python train.py --num_hidden_layers=13 --hidden_size=256 --num_attention_heads=4 --num_key_value_heads=4 --head_dim=64 --intermediate_size=704 --vocab_size=1024 --hidden_act="geglu" --norm="rmsnorm" --norm_place="pre" --norm_eps=1e-05 --positions="rope" --rope_theta=5010.0 --rope_fraction=1.0 --qk_norm=true --attn_scale=0.143 --bias="none" --tie_word_embeddings=true --parallel_block=false --extras=["paired heads", "normalized values"] --init="uniform" --init_std_qkv=0.0811 --init_std_o=0.0811 --init_std_up=0.0811 --init_std_down=0.0 --init_mimetic=0.5 --optimizer="adamw" --learning_rate=0.00253 --lr_mult_qkv=0.7 --lr_mult_o=1.54 --beta1=0.9 --beta2=0.98 --lr_head=0.00692 --warmup_steps=567 --schedule="wsd" --decay_fraction=0.936 --decay_shape="linear" --final_lr_fraction=0.1 --batch_tokens=131072 --max_seq_len=256 --doc_mask=true --train_tokens=694600000 --max_steps=5300 --dataset="wikipedia_en"
Each number is 128 + 32 x the weight over the matrix's rms, rounded and kept within 0 to 255. Layers, rows and columns count from 0.

# layer 10 MLP down (transposed), 704x256, rms 0.0801, rows 551-554, columns 0-255
[[129  97 118 147 144  94 139 111 131 115 139 122 111 114  98  91 127 149 151 110  79 146  68  90 216 122  89 154 134 133 117 171  85 119  77 156 129  80 122 125 133 127  55 144 121  98 134 195 174 105 138  77  57 132  83 148 119  95  69 126 123 111 100 197 118 103 148 129 154  97 115 123 102 130 115 105  86  94 104  95 112 119 154 109  76 119 143 124 143 111  67 119 137 143 186 140  88 121  69  89 111 156 103 150 193 123 116  99  99 103  88 116 142  81 124 184 112 173 115  67 144 202  77 166 126 187 150 151 128 147 116 107  86  99 155 114 152 118 155 117 141 147 123  71 104 143 100 101 122 155 160 207 104 114 187 130  91 183 133  86 132 121 110 125 146 119 142  99  40 127 106 223 134 101 128 121 191 122 113 116  86 130 175 230 146 154  96 107 138 169 136 138  70 127  98 191 138 168 116 150 146 202 149 154  95 128 184 131 116 108  90 148 157 112 135 174 130 122 136 125 181 108 148 110 156  85 139 124  66 150 163 129  79  87 151 119 108 109 113 137 141 162 174 116 147 120 169 120 102 126 132 103 162 154 174 134]
 [ 79 142 124  91 133 101  90 134 148  93 125  69 111 105 137 135  67 219 140 205 132  93 159 128 119 115 158  21 131 167 131  86 130 210 100 123  91 125 122  91  99 119  96 126  85 130 178 148 142 150 185 146 156 177 134  76 157 110 166  95 112 142  76  94 111 152 116 194 177 126 132 142 161 156 155 112 149 132 116 118 140 131 148 123  71 156 140 121 116 100 134 194  93  96 179  86 105  91 109 110 186  98 157 208 118 113 116 131  70 135 141 129 226  60 141 135 143 162 168 133 132 195 155 130 102 185 104 135 181 138 183 101 130 188 130 121  57 181 134 195 203 122 109 156  47 154  98 128 138 148 117 139  90  74  79 100 105 135 136  73 127 176 165 104 115  95 159 152 115  55 113 118 170 116 142 141 146 114  89 117 136 125 222 195 134 114 161 101  62 156 191 137 200 160 148  90 173 132 133 129 140 179 161 134 125 161 127 116 144  75  87 132 118  89 121 162 125 208 148 153 117 180 114 132 105  92 137 141 113  97 122  77 122 155 115 117 190 110 126 158 100 117  92 111 101 173 110 116 155 132 112  85  97 144  96 122]
 [ 98  75 122  64 100 114 122 111 163 130  87 157 204 104 139 141 136 113 141  97 112 111 144 139  92 163  82 107 103 119 114 153 147 105 145 183 133  93  89  97 164  73 188 166  99 103 147 140 114 171  89 172  86 104 146  73 128 119  71 159 108 111 130 147 132  92 136 148  47 165 152 142 151  24 155 106 150 179 114  26 143 128  67 155 121 107 113 100 123 147 124 102  71 157  61 116 104  91  79  95  75 173 155 133 144 166 167 102   0 152 118 162 156 129 149  65 105 112 137 137 138 139 165 180 138 169  99 102  83  82 146 107 126  86 115  89 149 122 131  90 141 143 109 105 122 116 120 187 152 109  94 130  98 112 192  83 150 128 175 176 150 125 135 124 156  98 143 132  90 180 112 136 139 140 154  81  96 143 146  90 113  87 129 129  85 146 158 136 104  86 114 108 149 175 120 177 112 147 170 116 111 156 105 153 178 156  90 113 136 133 143 128 136 127 125 141  95  98 164 112 102  71 177 108 188  95 159 141 139 113 104 109  92 145  95 152  85 151 122 146 100 111 155 108 185 138 124  83  89 163 114 116 201 130 136 148]
 [ 80 130 126 166 112 149 121 117 163 127 127 119 131 154 124  87 122  70 153 134 132 104 124 149  98 101 158 166 141  98 161 162 141 141 140 151 122 155 130 175 135 138 137 123 127 135 161 118 155 140 101 135 115  98 111 129 108 134 173 118 116 127 111 172 145 161  86 198 109 179 125 161 103 112 121 109 177 161 134 144 149 158  68 166 108 129 131 134 123 177  78  81  97 117 115  95 117 159  82 139 121 137 135 150 136 164 142 115 209  83  69 145  65 117 148  84  86 111 131 158 123  98  89 139 128 172 105  93  85 127 175  82 133 171 150 179 136 134 139 211 138 127 123  82 100  55 110 154 108 165 132 104 101 172 116 151 126 197 128 127 109 125 155 150 166 113 146 103 126 112 159 112 175 165  78  72 199 150  78 117 171 106 186 115 103  56 112 128 122 148 124 116 141 134 164 166 133 150 146  63 105  52 100 131 143 177 123 146 159 106 136  97 155 138 157 140 108 179 166 103  73  93  94 168 187 186  96 120 115  82 146 138  88 173 122  54 159 159 124  89  75 110 107 114 140 113 117 153 104 127 165 180 146 107 181 174]]
# layer 10 MLP gate, 704x256, rms 0.0941, rows 552-555, columns 0-255
[[ 69 125 176 151 121 102 117 170 127  99 102 116 133 104 165 123 148 141  94 182 135 124 102 125 157 119 148 143 120 108  94 165 120 115  91 126 121 117 103 156 127  79  86 209  97 187 127 153 109 147 102 162 186  84 155 110 148 174 160 113 124 115 107 112 189  93  33 102 144 111 156 127 163 205 110 101 133 172 143 109 162 135 221 118 120 143 113 130 106 141 171 125 113 124 122 148 152  82 160 129 154 179  84 121  98 141 171 129 119 155 115 147 203 124 117 147  91 196 152 151 165 148  98 124 110 180 124 173  74 136 138  78 135  86 141 189 105 144 112 178 165 147 136 159 156  94 184 119 118 105 135  92 133 130 139 153  40  85 127  77 106 110 174 117  61  80  93 107 162  87  94 144 155 142 159 128 140 137 162  53  54 146 155  99 120  66 170 153  82 159 119 125 122 113 118 110 129  78 107 151 113  88 147 173  97 166 165 125 165  93 131 105 152 118 182 150  97 143 132 140  99 111 118 137 199 109 137 116  83 190 129 155  55 152 155 100 142  99 152 129 152 188 154 176 124 165 177 158  98 110 145 130  97 126 130 158]
 [119 134 124 171 153 124 152 152 133 165 121 201 131 140 116 131  89  98 139 167  83 125 100 162 123 116 118 132 144 150 131  53 161 120 124 108  77 142 104 113 165  87  99 107 124 143 170 125 131  90 173 153  63 158 164 145 122  99  92 114 110 150  96 133 111 139 108 105 102  67 127 163 104 101  87 177  77 135 193 137 119 155 176 202 119  85 154 134 128  91 131 134 170 158 156 169 144 110 152  91 164 164 142  94  93 183 128 163 115 126 118 118 103 154  55 150 108 119  98 159 134 160 168 183 125 170  90 161 137 130 144 162  67 147  82 109 138 142 155  94 173 117 104 123 149 133 163  90 138 146 147 169 162 114  84 144 144 137 134  96 158 132  56 125  96 136 103  89 148 134 133 139  71 192  91  99 114  69  82 143  92  97 161 122 134 150 211 145 178 114 121 106  94  93  69  93 145 169 138 157 108 125 139 115 113  73 138 127 109  95  85  83  74 102 116 162 190 119 102  88 187 105 129  80 138 120 190 166 161  98 151  51 120 160  77 106 145 164 154 179 192 143 107 152 144 117 139 110  52 134 120 187 102 165 142  75]
 [162 111 124 209 178 159 135 123 152 110 170 134 139  75 196  96 147 109 103 182 104  83  78 185  95 128 116 127 180 126 198 171 142 129 156 150 141 108 113  99 153 144 142 158 151 117 102 161 100 106 171  80 125 122 115 149 114 140  96  92 113 156 181  73 133 155 125 114 130 124 107 137 144 156 169 150  81  88 132 120 107  95 132 158 155  62 235 194  64 143 147 119 135  58 103 112 162 170 130 141 159 108 146 105 165  78 107 192 134 140 111  98 124 100 102 119 143 126 126 109 133 118 140 112 169 106 151 151 148 113 139 141 141 140 109 120  96 131  65 148  92 146 113 122 154  59 118 160 128 160 151 143 168 196 132 175 139  83 151 130 129  67 124 135 126 138 113  85 132 159 138 115 121 127  68 135 110 156  69 161  82  92 104  80  73 101 115  85 109  74 170 167 163 101 166 122  99 101  68 131 113 115 147 137 121 133 118  69 116 131 165 148 100 111 113  89 107 111 140 129 134 126  95  87 134 157 157 148  99 117 237 107 201  99 135 119  83 178 128 150 132 138 133  78 117 154 109 123 124 134 140 123  89 124 159  66]
 [143 141 144 184 112 121 127 110  83 119  88 126 141 156 153 105 126 154 151 159 151  51 170 159 102  40  64 106 194 170  90 131 154  97  56 178  88 170 119 133  86 111 107 119 121 195 173  70 124 101 163 117  94  66 162  90 113 106 180 149 142 170 135 149  94 163  99 171 123 117 182 135 119 133 150 102 113 119 118 116 146 133 198 170 106 144 132 125 125 108 175 121 117 104 110 120 128 116 157 147  87 143  86 149 163  78 103 152 121 115 135 150 157 117 179  88 123 161 169 147 118 162 139  99 120 142 149  93 111 109 123 124 141 159  72 174 102 131 115 151 140  87 147 117 163 127 178 146 149 129 148 159 127 140 140 159 116 114 122 184  97 142 105 137 144 169 169 112 145  77 151 136 107 138  76 133 187 187 169 148  93 125 147 189 137 123 165  92 108 112 155 100  62 147 119 164 115 127 114 169 146 162 115 153  72 151 126 135 169 154 118  87 140 141  62 157 184 174 160  86 149 100 117 155 147 151  80 124 127 181 119 155 137 143 182 122 125 151 157 138 114  72 109 129 132 132 152 141 117  76 115 120  94  70 115  82]]
# layer 10 MLP up, 704x256, rms 0.0992, rows 552-555, columns 0-255
[[132  76 152 206 168 104 100 146 191  70 100 154  83 120  82 116 179 117  57  80 122 126 105 123 101 143 101 147  72  90  68  90  99 129 194 137 116 196 152 136 121 123 144 150 146 120 122 125 113 142 130 124 145 145 133 108  89 115 120 122 150 147 121 141 106  91 127  86 104 100 111 158 190 194  85  82  98 184 229 182 129 156 161 143 118 118 141 153  31 171 123 132 147  70 176  82 132 159 122  99  94 121 185 119 136 133 101 149 161 165 154 149 137 160 107  97 136 113 140  53  79  82  82 110 162  53 117 149 109 113 168 141  81 159 170 137 111 165  93  95 135 129 123 171 218 115 113 150 120 181  94 137 174 220 140  88 126 167 110 123 112 131  98 133 173 162 179  77 154 123 156 110 136 182 175 144 128 106  71 130 110  82 123 146 175 133  98  87 142 126 133  99  64 143 123 196 138  90 124 142  90 146 131 187 142 138 159 104 124 107 145 158 104 178 109 177 103 189 191 132 160  83 140 142 142 163 132  57 104  99 147  93 163  59 107 141  78 183 100 139 107 106 102 111 121 110 131 106 106 132 162  84  80 117 144 106]
 [130 119 170 158 181 132  56  74 120 123  96 124 133 100 144 112  98 173 115 134  91  81 127  95 168 129 141 130 175  99 102 120 138 134 160  90  80  89 139 119 101 122 126 138 186 136 100  55  87  81  44 141 114 119 125 139  89 154 210 175 153 191 126  72 110 105 172 120 102  95 139 106  55  86 133 128 136 101 188 116 137 164 155 140 170 137 109 119 168 117 128  87 172 165 132 110 123 172 176 129 163 113 127 128 139  95 183 111 132 124 122 132 119 161  89  97  90  88  46 160 120 133 148 110 138 118  99 124 135 198 105 139 114 111  81 153 162 125 222 196  69 115 146 109 133 139 117 111 114 146 152 119 161 153 100 105 118 123 172 111 197 140 143 122 136 123  93  95 113 138 119  94 106 120  90 133 108 154 124 115 104 135 122 133 188 104  88  69 136 127 115  91 137 125 121 193 135 166 211 128 151 139  93 136  76  98 136 165 125  99 115 119 132 111 138 175 152 141 148  99 136 114 112 196 154  51 113 146 167 108 106  94 160  83 118  73 115  91 154 116 104 149 135 138 121  89  73 130 171 154  98 150 132 195 126 103]
 [109  70 157  99 138 138  81 166 147 116 132  82 193 151 164 159 114 163 127  77 174 103  92 124 144 145 161 144 132 171 154 193 107 148 106 130 156 125 122  81 132 132 118 134 155 156  78 170 151  83 128 124 117  95 158 129  93 109  82 150 117  87 160 111 103 104 153 175  98 102  90  90 126 136 132 167 135 192 114 136 153 121 120 113  92 152 177 126 155 123  94 159 102 126  98 103  99 124 123  62 151  98 107 124 107  85 103 115 161 139 176 173 177 139 143 164  98 117 109 126  96  94 122 112 156 123 154 123 116 180 143 181 149 104  81 108  67 139 156 134 110 153 136  97 102 144 145 114 127 148  63  66  85 160 128  86 123  76 169 120 161 121 143 180 106 154 177 123 102 156  62  92  44 190 118 114 134 129  67 123  69 121 145  99 182 114  90 150  89 121 152 120  87 115 121 150 177 143 152 198 193 123 118 117 119  56 142 152  81 173 153 137  90 101 159 101 166 161 155  87 141 115 137 172 206 106  89 160 163  91 151  77 143 137 189 134  60 156 192  90 108 151 185 120 148 129 174 102 132 100 137  79 156 168 130 142]
 [171  77 160 171  78 115 137 184 131 126 154 109 130 157 144 141 108  93 126 124 113 121 133 120 170 144 192 137 143 144 112 142 128  92 102 131 110  63 136 135 122 137 149 162 152 162 137 163 138 115 168  86 120 162 104  74 160 174 115 136 148 112  89 135 109  80 111 164 148 126  99 110 160 115 166 138 141 106 148 143 105 138 130 156  97 144 109 142 100  74  88 141  98 163 103 145  87 122 101 119 119 150  96 129 105  88 158 128  87 119 107 103 180 128 131 104 146 123 220 129  97 140 174 182 153 157 147 142 134 172 106 120 125 136 124 151 181 158 169 142 164 136 158  95 127 192 131 109 103 117 137  82  93 170 126  94 132 132 136  94 176  98 125 146  99 107 126 139 154  78 114 133 120  95 132  82 158 153  63 166 131 139 160  49  91 144  58 124 102 177 116 117  85  98 131 100 125 120 176 148 146  90 150 165 106 109 157 133 102 138  92 123 191 117 116  70 160 189 169 145  93 165 121 155 152  86 139  82 111 125 135 105  86  53 125 131 126 100 120 125  89 164 147 152 103 125 186 137 112 118 178 130  92  78 117 170]]